From a checkpoint of a small transformer trained on Wikipedia: MLP 512 GELU, no biases in attention or MLP.
Each number is 500 + 25 x the weight over the matrix's rms, rounded and kept within 0 to 999. Layers, rows and columns count from 0. Numbers have three digits each.

# v: layer 12 attention value, 192x128, rms 0.0702, rows 13-63, columns 0-127
# o: layer 12 attention output (transposed), 192x128, rms 0.093, rows 13-63, columns 0-127
# q: layer 12 attention query, 192x128, rms 0.0796, rows 64-65, columns 0-127
# k: layer 12 attention key, 192x128, rms 0.0801, rows 64, columns 0-127
v13:484519506477460475470520538559527515510520540471455531477534491492473495498476474526418451496458553487487512509492531475477469449511526477455509542527459511545508514508476491466507493511506511507487519503522532502533498476475480499488494569501499505493476515464535452531427535546486495534516500489547522494494502499481567516487508519484515500494484500519522495472481551501503512533514
o13:517490488529483527504542500483483499469480511488507484541457521495535541487503527483565559476529483510512481530547500491499510543495484517513517451482497490481494487501497539496509498475570464527495519477489493511473571504511487485499505439442471493392501524487500487447503464506541512485487506524522457505473514511516475460548516469479476479491470515508501528515516435509528487489501
v14:498540482540515497496490469486519493480504476516534499502475489485500492461550451415510511486536473465489495523496463481540507515506473468513554508478486499460514483478513457530537481513532482471522460511516466535512479510497517461503491511477448520529519497512527481482512506516485479432509498493497480511499521469480535482550525468564495485496517480474509510499454480511537470539477
o14:495485510462502474505492497522480484539511510485452461474505491529492484489476543532511502510520527561532513458489501538481514497472537507505482525476486500506504490541470510503464544509476508502488523530475520486489524473484535511453510517523496478566453499529484501527484540510505516537506482477513509491497513508490463465485447489469460512511454528497465476480486487482507529491501
v15:561476515506523491521510449551519466447529502482496479519537470524524502467531480510538468507528483490531470490517448513510488530453548495513477516500505501496493511510530502485541446494479469526479555458493444518496499475484553491490495539497473458515499509524494515509521536509517489513505509483517500488544463453479507525469529467541501482506537509524527477529496514525471507484529
o15:459458438495496497489535501505506483540524503501484520457511498477491489482535496492447513495512522465522519510485483544494507473483492486494487505535513519516474485551506519552513541492511535507490478531508524518508523479525466520499531485483473536494525506503524488536558490511506474523445512511495517495507529514503510527537449494476467521505481469503488498510532524519512493539486
v16:493520465495492444514518533536489528486502520507467525485478487483486497509500501534491479501490506516501487488479485475501494473564548492501521486511461479516541498514524555463517534514493508508479507497475508490479493488512496450506495507498478482487489543505514483484483528508497438504495533513504507462550500498508514546502506514486499467520466503493526460497489530472511465502499
o16:487487516499499511479492473505526513522462503518510501539441498503522524476478548499520515500527468497503490534477535474489497502489462493506516479504506526508484511512482493489478475477549493503510525488517510501490532502466509511458460477447500490496520533474501484483510458510528524480539477479517489507468484499513490468553494458502483527469473519472472549524488496518476494512512
v17:512507495521500470472515443463468481470510471509464480478493489538520517520487483492502474515548529458478518507495492505515494535490468471521546497505527538519472484513516473453459476541494508499519436478508484505511479523516502470527507495524456520501499512488513445465466515496493517432495532475491543529473519533488485453559529493503451514538500467460459550476477524475507482513482
o17:502483536450523503534496544492489518501469532480514499473472515508501554501471505487510511472463540585493492527503516529503523472491492502499466532492491492437528436492443505481531522485498513485470567526495492517493511522505490497498492488477507448440486458497483489476464488508521537525534497497509479492474519508527499490448494502477494490493501511534524448466497453526523513499492
v18:554463470489506479508525518504448483468517514481477445502495506483530479515510538474564518504523505485540478487542476489517477536437500506490465508523546480499475526466492441468489460508483470524475539450512495434462505528482481566534485480532473508514532471482533544463498528503487520503555470478481466558446488475515503494424551504528527503459530498500493520478512497510447519489592
o18:471501498452513519483559521474469528512489483478502553490545508469502552479520432502497487455501475474461505512491502519487478481526472495455491482531511512512492484475534536512523513503493527504513490510466493540541486460484483497522503509461532531416493530511540489508499491541542472542407563519497542477534493504491509516490469535525474472519537487543463488512520521542548459527485
v19:477519514498484535462495534488504528534482505501565508497508531516502509522534518533467544514464436553549533484478539518495496480486484504525532449489493482508482533511440445466494500452518522481540474514496510476482510503531486517500485508468577506516532513540494492507526492510558479541515478535469511501502479493509477508503467485454484502500463524481461484497509469504524483493437
o19:512473488509463500518437479518495496454515476510487512512506489525478482473462494492510494523494530504459480493511497467483465477506540521500488508458530498502533537487508489474460516497445476484522517461467519433528464473466507480527537451553512513589485509485489516451464511497444515474486495464479518500503510479518498470526553513503508478503550487512530523535499492468495520482502
v20:504517497512487557481496472485506480509474461542544506514506521485511524475464529522537518464470466459478541471490538467508511486496482496478481500475476447483500510486499465477510511517517499476508494510510518495549460479487494483509530499476529497533493456483432483505477491483547511471510503492430486477498508476494524553479460484542472498468550529489500558493516465511543525485464
o20:485522516480518489514474501494488522521516543503459521542522514515466469534502464469457548521492517476497469473499468521485505485512500530508532492513526519527515492478515482534496500506465450516502525496492503497474462542530506502509537518571502488569498495494508511496494512503446488512498466493529532521479521501495472477511538539469538498492527511529483466490492523487486496474507
v21:497489508506497494506460499507495516477511492504535499483506491465496476491517495501486512494521478497534506494520461487449526509517495493550556485544499510455581503456475511518509534509508492473484519520478507487453520467527436513475484495475487489535504482528506510466539519520546451487454500482477524498545491522527472549504520496483494501500502497483490459576451498503539482498542
o21:479517495523486467483477485501524513529500479545491482487487496519507487475460521524497491518546489482496492488491499466497485493493503516498478500478493482507472528512501469508487508515514490489506492528488520497516483489478538463454535494522544486602525494491487476516479474491456505489546489463506494508488481458477501479498446460498499489514488480488477533483514493497477510519494
v22:478466523532519527499505479461511466475513486488507508479500542514533525499499473484488493535539464536496505488510455576499520474549519494512493522485551509489480479510523537513511467505453496501499525499520464510508490553531501536488475495491499481473507547501472502499520497492509536512456520510511518523516474529508468508504514496466462547502451489506481459538505488472479487489476
o22:514521510544522467517476503514527489538480485511541514491490426506481426488535500518454455537464550489533503522493498487505534490440464471495499528489496498475474507512468507523498527509507558462484477500516478514515512508509508497519472488546489485466522445508523513541489522486481449484496512521481496475517476492523536543473483497481537496510528456504550528500506508499479505496496
v23:534488492484506496496488508530474501514497477476511536535490530509533485497523490505510503486518459528527500465495509531473525499509520469530540494505482509476517537516513542491499549498488504474476482508476488495446529527506514507474487472502514494508489535507475461451532528514507476520481527505472469462546479513501494494493509488491497512509504487507548436535513505504506493485512
o23:478491511508474506505473469512527511527489499531521492487490459489493496501512547509461502538512492478467494502461493493484486484502496517499476501488535480507490500492503466507468491521514493516507495497494480511521514470484495468464489502511507480590560488469507489526522474484506523485551469471482533506484511486506492513504479480508493503491509489486488551486507530486502511516529
v24:548504556474472486523490502478513479514465466472482532501495522537487475482460473493461497452501504496500512457511480502451523459493502509478549514519528537508470488501500495535498486558493472508456485521552509577508468516499507506460486523487526464496477508484464500513491494519518556504503509515539523487519502512489556517504485496454494488481486514524535461475508502527519535463502
o24:492545503539562503479516478511503501496535505521529465521495475478515469541520504511471510511508526457521513531505502490488509553474497504565482486465515479499493495499495514528555524472520516494512472509514498501507527519507487491514496491516481490487529465472498515514511502470489433497508482500457457518479516493520473500501500513503546507529471499477474513487506480484484524497504
v25:517513472526484521482491515528502525492502501545531474520498493468501503549513505498526556488533509505520484511509492470491486508477476509488497498506525499499536535491441468495563508468477478527516473468457513456477511460486500490519500475529499518522524467528523541446504514484509453503519498495491477502498501504473465487428499493552497509442532506474509512556500495496468457456534
o25:481489473467498492475510498481477497508507502504498527481505501495517479472489497502503491497508471482453501479516496498488487493583488484482513493540507474522462539479549448543460507562515498528507516521470516489518466484470506511485495519506514510558480543520493476504486521537473523513485525488485490511531487491479517492485495515517522474495500480514466502486508515527523508532486
v26:498504487496505493465546506504517502520495522490447548488500511479551485489463504551519470505472503488511477502476547525488512477533511527492481466513497453484565522488532517456473499510531516507500515533461498495495491555437506489480514463473501490483465500466483474503470527545537504548480513548490496506480499500529495533480467521472454484499531487502498496479499502465483500523455
o26:493498491497495521520443501513506532494449513532538489540453540517479522483499500457477516519533461477504467516489495468520454501469484504516515457491472537491471494478482504490478487457508484502502515443532474476486495494532508496493416477479505486465544505492506489489493456502500520491506508492523519498511485496509504481520541486511547492492500560513500488535518514507495507479542
v27:459476483506497548484497503481514444479460472524476461513476488489537514495505520520510511515506498471519497518497502484496464491518449544489516484455500455504498482474520484502525518530460534516490504513502502509549502495487515490527505471464502468492477474508434511511495459472526534500497487507528518534493488472492483543538511527574491485455553479463510545533475462471512455517510
o27:490540519529491452506462446508516476525531508516518528501507527481497476567508447467473473500488517506489503446506490496499484496486465504519487498536490502529460529518495462506462496487509469467473516500487534485455460522503514521503449529515491455542494480504506500559490507519463472485514509487499483486493493474508524503485513497461549506485479507518489427478500523492479540460488
v28:505501451507528501508448484506441536513529497480508512517514487503531501474491468454502478484501432554509488467453536528546502510533521463526479485497524536471466530547508546556448524518483493456495458524508508491480518553519526449472481522521512503510521542503508481519518485499449482493476500524492474438496483535496506491553522533429500467540469481496458466503503522489510476499460
o28:502491550516450496526485485503515492508468509500505482459470478497452458525506540517493506560507526507496496493434486494497524505446528479527503520466500454487539512496486474446497493531480501503499488501506419526524507479472516515475534484505511489589504513482496508468518510457554520461550464508445522509508522489530476502459472444506483565507515501484529534490479513503530513486545
v29:472509498520500548472461500461477497511472500521535499510490528477510501555482541473498551510515497538479491489487551495493542455493455508500495517545536479495504490506485511475495486487493481497514478463493521454476516510513497507501496448543523512515488487517455535481447485500531515486491491474480477497486476552518482496454471494493485537490503547515478491524524435499469509465507
o29:527481523495504492515511535468478537482490506487505501509494481526484492513510433508505456514428474472477482514523491483468492493558512505483529495501528501489474528450539447536476498530473521517519512503505470480541422517510488507514521534522547499507511482500501491483488521499462476496487482517468509483524503485501519521463565562501542439508541482515518514482515549493510493496500
v30:513506497513488471506488475479508463473478500475416531485448434540484485502503494457527509511505487530506483477508535508509508481483548498481514496492491470529475444496552555526498512511514478530509535487500487511520506444487523540511516537529476482472474537508452449514488433474488563494481519508503468486499489545493486514524528488502484537577492496537535489533517499485473507500535
o30:491469527531526503519519508533505489554503492497514467505520526466513507574527528486480437503487492464493496483470538484519531473516476480507458530533501518466474512549493471464496482502507536466458466500535504495482526535543507476518445490482484497537537441493493523530561515458530455485509453519473514490482497464528489532479483507484521482456497488455510510448476520511510508485477
v31:492567462507472485526506523461514515568465492525488536492470496501486489506472481488507527496478507493472510520465535449471513506508448489488507492474435508498528468514499504551493517512538509469538474539497516523529494508497478464472515497481499517515466507471500485441486457514478501488515514514444499543488550508482491463572493485501517471519474493436488527455484506516538556546482
o31:507490516426539513520463496506483518482502529477464461530511523523505556526474548501534499487475468539514503480501514494500461521523530542515519512460477502489528488492494525425504464474506453502505480518507475475493525502475520486488442492536487479586490516481493506505479526495499575498538485473531475514489503506494483482513505499509470516491498565508448498479481461457513500485516
v32:498506488516517484495507515485504502467485498490502510491465461504502502520521517481561493474469449523502468496500497482516472450501491518500514500519474441523495529537544494474542500473540483503502492471502507509513515506504519468504531485505453481498507499529493493516489515496534499481507478522469455481538447488528530537458466529556507509466551522501534490527503486500464487501498
o32:491472475460453516513499489509494532551470488520482519534492506459482493535512498474478484538491494473510508484473538509476490510515482496489520495542530550543477499514540454516463504492491524516496541483482499465495480472506529522500475517450506507548490535497499521502543506494499471511469495499500523480471530460483496503524531516498493470498466487506467515516490531507476500491494
v33:542483528477478510491462494465489528558478503528530478480514542495481504541451542505460530480523575476448523463510524463440514498515503490453484494513562485509526480522469509471440531498482496504492466507491514432548501456512450529514530496523496519473498457498518483466440493485504514474492475484524517538473538560500512510517496530520510492519493460511527501494519492474531497450560
o33:487540553552551497490542543490504500461478491475504487539498503465508485493483464505555497478482496513491489574551512504521519527541510504496517471513498487501476489435504515523539481543513489537505515504527521525463471560502487491521528526523557471404469493478479487467499490506478479503518527511513492505514510532489515476454533503490548497490513528505468509473508480508497512496493
v34:498503551467464498516514475527522490540485471492545448481536492538477466493513499513455544537517519448487542470498516510478476523464506482499499504506508512513487477477518522515488482497522528503503538506507501493520483456509520542467510512485529507496465447491520473508511470460489513494490494483529525538472561514447463435540495458506454510530499470519495502526510499496514505516510
o34:482500467523558510504503528501498448469544493469471507497552505492498541463501501502524480440500542514485504520557443506508524481507515508476498533497481481489510459508470516478508484483488490492490453503511531511469497530524469485515543481514481498516508466507471493518503496505478522502507494515519476494512485524469472523462493510469515510510500517463518487442478464465514502506490
v35:483487549502482492524520527508526511500543473536589479508507469515494517488506522542472513516488489487499498491496467489487457515480502478549553454484469478499533453436472481463509499505515500489521498494451538552513465440508513455554495464443555537498533516554455498537549473483534494505487475517509531483484507495526508555474447477495463474499552509496486499541490490463509496504488
o35:488531485515522498476434465528506448484511494518465513481533512535496477508481497478460511509524525461508509448486522490495501464508497536513477508520487529538498553532504460521508531463497470473484546496522532468469483501507503497478534518539500500633507484493487508488489514489451498488541502464494507520509488468506481486532519502488532497497484483487511464503471496485480516510500
v36:505519491506519495452451512479488519456512487468487546491467508430530507506482516465492489500462479528485496495483542442475551473540507522481513524561487529496491488523482477497528498501490494498459458532517507503474510498477504507493509501510477499505480513475476440467442509535475490514478504494475457471531509510535532503521490508537525492511490522518532461479463531510534514506480
o36:528496533484442514524550494492506528538473499508515478539451511504511522552480490495554541534474470501496480519508523521485469524499496501507511461470530486481493481473515519501474485503516525510527518500495479482521511492491483462480492498472514488447499493502511513494511505492554502490515476528520519505499519533491499468496516493489483493494479499473475532521513485499497492513543
v37:503466529444530552516479509501534499496496487484494445512521533454506481490559521469468548514502534487510494483534455523508483513506488549493503500495514496484512549426488422497545487490493524497483477499491520478530484515500538550558486464461546508478522484485523537508537513511473514474502509481568475530457526461517486489488481498540493508462526525495499497507488490515476476499503
o37:505530461537520504474540509498484476497544478496535526509538495494501525471472436534516498487488492504479509514532489507502500511471498491507498497515512515537496483492487548526466536504451513522531512473506517495486461477490464539490540535481509525423439508539527499524461509547514477550448525527500533485553478539472512505488511541497520520522495503521494461521519496479492485538494
v38:529485463508516427492497517419528526474492503492442574477468444493505510505488512487498448509482458496554480531481463527499532466539522545500478468508499471511522485487560531544500519506506471512474496535484505520492534536475526524505534499480395484451478512512491490499528506525499515515469533541519474498516478497542510469523531536501545508499514511480561473517451510517478463489514
o38:500487544529486528495513490548547517546477493527517461509447524478487464517512493505519481569525496495492509492489590497511452543468473450527530469518466521504493505538495491456451476485510553510494511497521493451485513484520522487497392500443514502420487506492475509530485514484532438505527523513502497493486489488496512524506482473520496511501439482497468515533519512505454535522503
v39:516509512470506502496478496518509521484483514480494505474488549472464488503481566501472499498496541485455511469548535446524514492525485519472506512507509469496485510488488455494471509512489472491464487504520523496500494460483502523505519503494502512508514474476533468497479498556502480492547472473507463486472511468511518551512521514556512477488526513527542505468489521512538501513522
o39:484501531503500515485567524487482510504501509475493495543491493476534557477470429498548520474515481492504491563502498527497486506482526504504501463512521516511511475472515529514504488498513504550531522510516525492493496519504484510502540516447521507391466498506495505470483502514517502498463502506521528498522510535501486459494521525471495508487479518493476512508495491488502463479509
v40:537521491504484476518515545520498533535512515493531494508520516474503454517484469471486501449502485480540484486489485481502498501489500512514531522552475520484549517514489469503528535503538482505486451509494478489535500522476491467517487494482501498510508480490541524458515544512503494467525517505486484511498528520477480465446454494481486502472491501505501477486494515552471515469545
o40:483521464468548534490509495478469513509498485518501486514511485489479505453480535542513527503548484499486523515502505494471459515524496498512498481470487476559505465467495492504492515520521484540545503492520487490513497473455518510421501480504492523529484557490523475472528477502511466535476522484500507502512484488455490489505504507542492508525479515506449509513543478493513496550496
v41:468530452518505486476533519523512524476521492497442499491471472474530499510522517522495492527483484494520465525513450455545447487504502520495540498560467485497497472447498461459524472483525478561477550472503487500507472505468503516564517511482451502496508523543506510503513511493507510496506507512497469489500486494548531527500485508519487505517536538491533525522458514509493476515475
o41:498473490479481512489520461512517497513485495504499520493489540522514538501500516469514509490519473491512510447449552520464472467497474489490501470514494523516498521554503492492461535483524525444502525493484530492472513473499527474476454470456485519548490498511514499502472498528517489534492492502528527487469520447511488486538504494526504462473458506502498474519496506522503500506500
v42:534486515512499510497552478467460476462485526489481498527490524522517533474465520471493491491463511447490506510507493535508526482459496481508483518498543510540459503428521494481449486548495461491473498475551503552575469523487508526484468526533496519504493524501471505528470493536506568459560515490491518501462494479461574501487492520500485508484507517535459526465496497530469564457516
o42:503527534482544479524531506493481509513514503473475510486528493487486472554528486512469536501524518459522504484501474524463526530497456510509499491474508489494496505512492521540574518478503504509464519503503465513489496505539475491530479503499505520402516488482519517472495510475493453521458505528462458478470515474554464534485503568499518509518492500571539485503503516531516464505495
v43:496504491529499484516480496477518491498517490505422507490462431511473537492503507471507480528501488514460515512488498516495485491536496467506491519510446531521489448519503525519490479480469525507512487473517485547536472452495540457513515509541502484468473534496489496532487476486434509497472545482532509493486518496485479457569514470517494472535485526503518511492512530484511519486462
o43:528453518474504510532502517510511487498517546466535475499479521523509521544499496504532511482424512536520499507503542502536528517480514483498514512492503519475519500549473530490513469501498496483482511507511509467484526533530472523507475511465460520456489497518479508499495545487552528486522466554491473496514494530520520511493510514481477525466474518454521469476460451508488473519481
v44:480528435486494487482500548504460521495511521490448515495467485477502521507493523504532501534453445506551480536490505478539470492486519509510483482494480474511474547493445455463480499438534499509500487488492541460459497515467495540508516488485500518511530500525528520500518475490507480525480518510449478507480488469546478488444506492483511521501486523524495521480481501502460536486473
o44:494479511479461512486493474498510529505462473523508535485505547521499483521532528482517489522538473491470495450458543491494468484534496495480481490499506500504525543515543487478472493513492488469508520472462488480521495436510531469545465483505493552590492519516487513477496520494504521513523501504514525488484486471513508524544504514549504465486521486502520503550500507516506475498498
v45:529499484514483491528481509523461474519465473518521468522493511484482473479491525529514557431496506468532484480539522468475493509459513526491494498515509462487491508474496476512499513524487466543456538495476512466472473490483443531507483500512501469537502460497508526469520555499532524455514508478465500515513527465452491523501520532521464506452533506492503526514486524537517515462574
o45:453531498486544485496544472475508523522547484502469557513538523444500508530515485490474493485565478464488502480485455500482488487535480518492487495517502469533492495483532488536506525518507478491518471514492502517534475506484549475455487516528521489524516524482489478530501453538455465514490506504501493496464490491498496501476442499528546494514504487506443515455514524526487500508493
v46:443497495504508517520508513476477519501509482483487500531469501482486526479474524468495493512483498509447473497531466496501493527519495476504492519502495503499470469470502489529442481493487495486510550482538511554499476521513503522501486484470540514495532565517482522494534470478463520492509472514486487514475481499528539527517482501467506532525515480543492500506454489518534562508509
o46:513530526482513460518510455493498465492487501498475501466527476517529496537534497510463480485502494448540527467439510498507496482475485528491514494503508517492523541515511541487549512501501484435497468505525499516509491492497509469512502516521494533549495451485511536520504520493507518499517502515487503494498495454507479529506494532517506482505486513505522490478470513500496477483507
v47:516535495514465492511489511550508512546480508482522509499504534531467492523470472498468552478501487521520540460479547514507541511479529517481501516529516498490523526509468528525489529474507494474471518527507497454461490503494486507448472521507538475548460500484496511466498535499521453508509528507515507487524519512492494485503528470457509502519445513527514486453526507515518471489470
o47:500480494495533527509493484465491511489513518519500492545512478514508516449506538523520483475514478499464473542512474486504477493517542481506512499452503473481511488485515503486486489507503496513545440512483493499525521516491502490489532479528490512542536490469515482480505457518501556479509444483465480511496518540479482485494482509502480507507534523474485539491510484493548507497540
v48:470502510494510511559482483474515481503495485465512484520497489497499494461508495426540511520522489527485514461510486552515498510501490461537523540501490541468487506447482494550524446503512493478493531471510492569494498492532527510484469512516537498528476530504452534514531466511441549519476523488486488469481517492507493467540499462452474499554469530515489467511525510523467524495456
o48:524482493486534488503486495524486477516554511498516504463523482542506506510515496525459499507428489477535484488471472509488521491441522516490486555466540515500529480539491525500516521488443529489516460495523480512533501481510479509499556503513482538574527480532540514525498563465520501495465451534462509502555482521498468543484481533511485529497531497490541485464483476459526467531487
v49:512493529467503560538490479489468485525522497469579451524527531497491506475508507487508501520533507503494543451536442522530494515462510456548510506500521542471484531477445466511499483507473498482525514460500503531469474519545473501493477523486556522521541517513475529522544496476463515469495464484487515473485494498505496508468502475469499499509513521515489491506497481537499482475497
o49:501500491520515451485504501505494491465536495506495534452575446516503486468506466515453529494463530486508483490478476535496538493470520504481488548485517488528536519491502515540543531526450498486484498511503501542546493479472476507507619496529505514551499464502538493482483524504503489527479493506476516534540501496508471516500495540483496523514532450522518492477520486466518487513498
v50:495500476525503535480449499469510504526522484505520479528510463467489522521476470469503524501499488533464485498470500494457495480496503451473481524543530515521449509504438509521535492511459518548541536486535525508476504490530485470515495531530507486505519548521466519507492491434452529482480477506535494510499483533498519493473489534497532507506508506513513482567503499514477482432535
o50:515490508491501441514549482479485472488487501511491515470534505494516464557544505489505485494447516461502502462514517486490524537522471496490550474501540469502514553512537487507492484554510498473476466515493479542524493511466490516516549489503509503566483467499514504488499534499534481495490509536463438523499540503495503539487500480496551463484489482513466518443483492501531516514477
v51:524444508474489478469534487529501522514547510525521497497502487504496489519467530544486471514486524442484477507525488448512463518466506494484496480489494522518499518453465471481515507500535486510510504484486568497495483477486506498542529493481534556523494457503522482537512472483526493509503449518494531484479522492502516512443475500494509451498560527519502517500501508505478545517502
o51:486524479495499510471473508505487494456494497503467517473540553518511511493506499466500543494536494460497508459490513510500494499522481516515469475523494497509523516515504466490509479488530483497484533513479511530463496473505485476520545504487495513577518506515473519466486480490471515524513524475525500511490493474494458506539517490510522488480487469493509485525497486498512486483493
v52:493523478499476505477529536540520556505496519541487521495508500488518515525464448586466507485457492504500496510444518491485490468518510530482489484521492465518498514494456501454479523483518512504533476544502490467531488514506463471499490496471504487504522498493512514475495555491510467495498522534520533506498505510505504539488452536449503484464484507488462508482490507493494475485462
o52:507499474519504499512459481469499511484460489527508512535498539509493479481497558466530526502542494516495492502497497467492482519516471480515531466468475488491531536482491491499490512509523476512504520468492497495472498512471534497488453459548504485538491534479507484465466455517496529486525503478520461508465523483485512462525532479534523496498483523527511509550490497504499515474508
v53:532528477478515489494487544505481556531522500478475509496518472486479500475526488507459468488443503474483470516494493437494482504477497476487478507529494522499508498514457467471468507535484506532492493506531505498519465487505452467502500549514480494509539532503564474481479515502479483515542484494510511512522504504508574500495515569475538472501476506463492500481446544502517525469555
o53:484489519492489509492579477496501507471492499490471491490480526463511533515470536491556563487545503525517534484476522499484490545524503509510522440455480470503501510485511570505538495491549465496497516503492473514494540480460533493492487467472502508484463513473504508467494493510544509494500528510521471512444549491526476487533476428519485503499462515531448528515506462540518488517490
v54:501540502506495523471464467506461477464471473498548505529488540513525496525475520474494526512532495490489475520473529518458577494520503477516555518479559506494475492496554545515510495530479484482464468522474483526496500524519521542498480444515513532499483508500464486467487507539546525481516539497498472517477486541478484492528493448502493559510486490497502478537504490512507498515505
o54:504530553513528478487515527477502484534502500502490473501473459523502457525508484518473472536495488504488529521521486524470508470522479548506470531496526473472486504501499459523471516514504530509518480517536476473518489518511469492491479524538520445481531475485482520546491498471474472509525481509486520495514486488526508500443504558501541485526537501501495522482512546478491537511543
v55:538527462497487452488520482504519532525531537484499476480511481495478489525510501511501460519481526465492488537500479492506497532470519469459490509529490481510523512509456463463501500484516505520536503482508486494502483485484490500518517515514454516495522498485599463499480525508478454496563479490530495513484492500480502464474502517540532490515514473503545523483503539514492481511538
o55:491468504455504521479568541492477501467461503488479494496493517492520549435471513492554538460518492532493514527518527511509488511527501492481507462486495514503505469502523540487497479507530484524495512510496520498486542489495478505491514484431488513400465522507492498444491477515542544530446545509532475512503532531484507480517506491501454496479472536517470499504510466510520484513484
v56:475535508467493559485504506524468460524475470474499487516530556523521508494497489505482529513506496513478539466482538499502510503473467489495535510511544484489454521479486443490482473526516516498503481526547488487509495513494498515483493505478490502508480485448495473498488516489518511470502497488507493540481519514528526499510490474485483549513489518476502520452516465539526515527474
o56:513512498509518508507513496463475512480504518492518488519506477491482522491503483488499499447470523501485473533506462526478488479495541533493505515457492498489535452482477523499489527493457512492520481473488484513504491521500477510510539474515503475480485455495510507501488488529521502516487468500518523482487527519488500480487525537491494470514523532524472476486498497470539500485536
v57:487512469503511510469473490473454497525477461487524569525466497533499478497459511498527525505488449473497500507524561488488511488521453501523550470466515480463520500519534511537475541483529483468517490515481505521448477555486487500487530480473484514533511490500446458461547463499552505483476463505436502496545469508509486514536521473498525510470526519466509531499442474493556502519464
o57:493511523469468491515449484527513516501484528532479485485504524505491514527527515476464476514530499515499489465440500495505470499497529519490484511490499488493507537515493469452476487496486501466490491521489503470491498483491549474499486523532515468653512458483493523519498502478466545502566468477506521500458532468506479487489488497508516473514518486499482499484509510491483531459526
v58:483534482476476489491471501521549525479486482515451447465501470494537484503526507487517490507537519504462504529488492496488449507521468499458516535504502489522504460535491526538507480488471546500514484504516513482525496447485553511511532502481486470462495502494553480516455471483435517534475478500524490514478535545497481487542525493573480500493451422506547496513545528452520487455501
o58:501499504518481517492528521499484461518477523468540483505473491481493510507479483504563491503451496558491500521522518499494537509524497462499489479536501491496468506525506508472494490529534491503470493495496524512478508509512460522522461500459462496473447501539479509506518536482535502459500538534516480508525488535487531484468501478474502492489476563457490474479451461488499513521462
v59:475526506476528560472465537495473509461486475505524482508488532482574530485553523494494518485506461541519499489475520513504510470506473539531508485474551504470482469497503490478472503498475494501489456524484463447526507531512503531529495462510496513461518515502474489496493534524498520486490498489502458461513464518533509520519478513496529554466485473496493494493480469487533488468456
o59:512502529562425497505492468509504503522495493494508497502477463478452438540473455498499511565463522533464490480469480500478512481493506485480483480503481453499498530465490481546470560536473512481492516467489478490485457496481513494485471513543528448495469477500516518513502501491502447498534489495461554492503521492515537482450522526505498479505519493511527493532482542490473508496525
v60:504536478546522496487461471435503507522492477515510498485483493481490529514489516477516493490511494522461497536462546462491513465511466489473469473506551479506477444534521514524474482517480488507508495519499487531503502522469519464527531518507444518476511512493522495522491490511502513494496479497503480512461497526499501483538494518502538498522501481459498545474491465489535527512498
o60:509504552449487494500522523502475515478476533454471469509473517516478514529496457487548486504444525515516506508509521520516512528495544507516546481504461500480512492513488511473493475506495515502506488501534494449505497534513517520522495505488526457442440497512457519480486545495511494504513519527502491517513537528509522478453525500507500488483498541501463483500482514505493510468502
v61:496511477507489468499510506583531492469548511508497500503504463497533470502502487523489470489512526495513442533468492481509471511501490514511563542488466540483509485482487467499554442517486482521487509519479491497526496464478519484539472510482521514516533484492548473476499541579490495542520509496527520508481528498461483507486536484500491506503494508487481493500494547503470516533497
o61:496492454488482532471513512503463484507506507482503507460467534509511527461481518477511540495546462525521529490507480514467474488502488516519424482487496451491518487531480490492481577465581494506516519483505486491491534460469514494440477464494453487516496566527510487517506495486522504483465533490522482489519473492520495462537461448502469468482475472496513508540504473487532494514496
v62:539515503512470432516488492539481507510505506480512536465518507503477445528462468505503500503523500491519490516505508449484490471516526496488522509515502525510533483560514546505521530511520465519471499497480515491471514475491495485492505539511464494527495481497524449446470501512527478518487475500453492483548496517477491483510530493516510488501484500513545468521501529513530517528532
o62:466499488471508526484511501499514524511471502498496479524464497493523559474509558496531505504548480506494505518504524495483476513523485514489480496517499489491477488496499463467490464505554513523523478525497493504513545482474519468469513463469497492553542523484479495479545485480499523494538510470524488512475521501500489464508463463488467492502503488466449560482522474504503508492508
v63:486516468488508500505459515532490500484492482502465490542486524464509493514468541493542543452497497536468476462509572464510508526507494525465489485481525487495508522483484515531486512488489465519464508503505541478456520446437541532479510487525525510528502500482467511479487455484493503524502499486482440475478496509489498503472482511517514502516545497521558499510534509522488536467530
o63:498524531480501530478549462477475504513500529492520502493506519497522509544522467470493476503511445422466494499487470503494479485531507508512497490551532497517470524468549475498488478552493498511531464494514487522516467532520471487523522540486510515574510485516494503511539527504508507476513464497472534491528498513507488522471507532530527489474508539477455506472470557507538490504527
q64:479523517473527467461482516487502487513511484572473489459514491516535505551578518497487441475487511479516527463511512467510494447488474521492516507529519539503474546470475523463506499507488539460500503491509458468484476495497540514511559501517490505466550469508494511489491506551450503502464512488499491489514504465512489551513486512526486508516502517504480488520548462505541452523526
k64:488541469511544443502501498506535484545501484518473479521530490507514550516521487521517456512516490455486467529523529470493492443485467545543477510499506560505441510485466523537529498478480518460513510516451471486516499439530510496509492517467520502472526481458510523520450519503487493491466478500476435510482568497499496513530499518480530497531483543510490505521507457498535492486519
q65:517478431493508479497475511458515512523528472515490537537434499549461512554539539486525543474499533496482443497429519549478495481522522488510506482481513493531477509532507468481492549530499517516510496473543500514566491508442482528491501458506478440485496488484492520494484567524506464529509545470499449438495525503478498486496493530525471476506487525490535499447472532513544483500441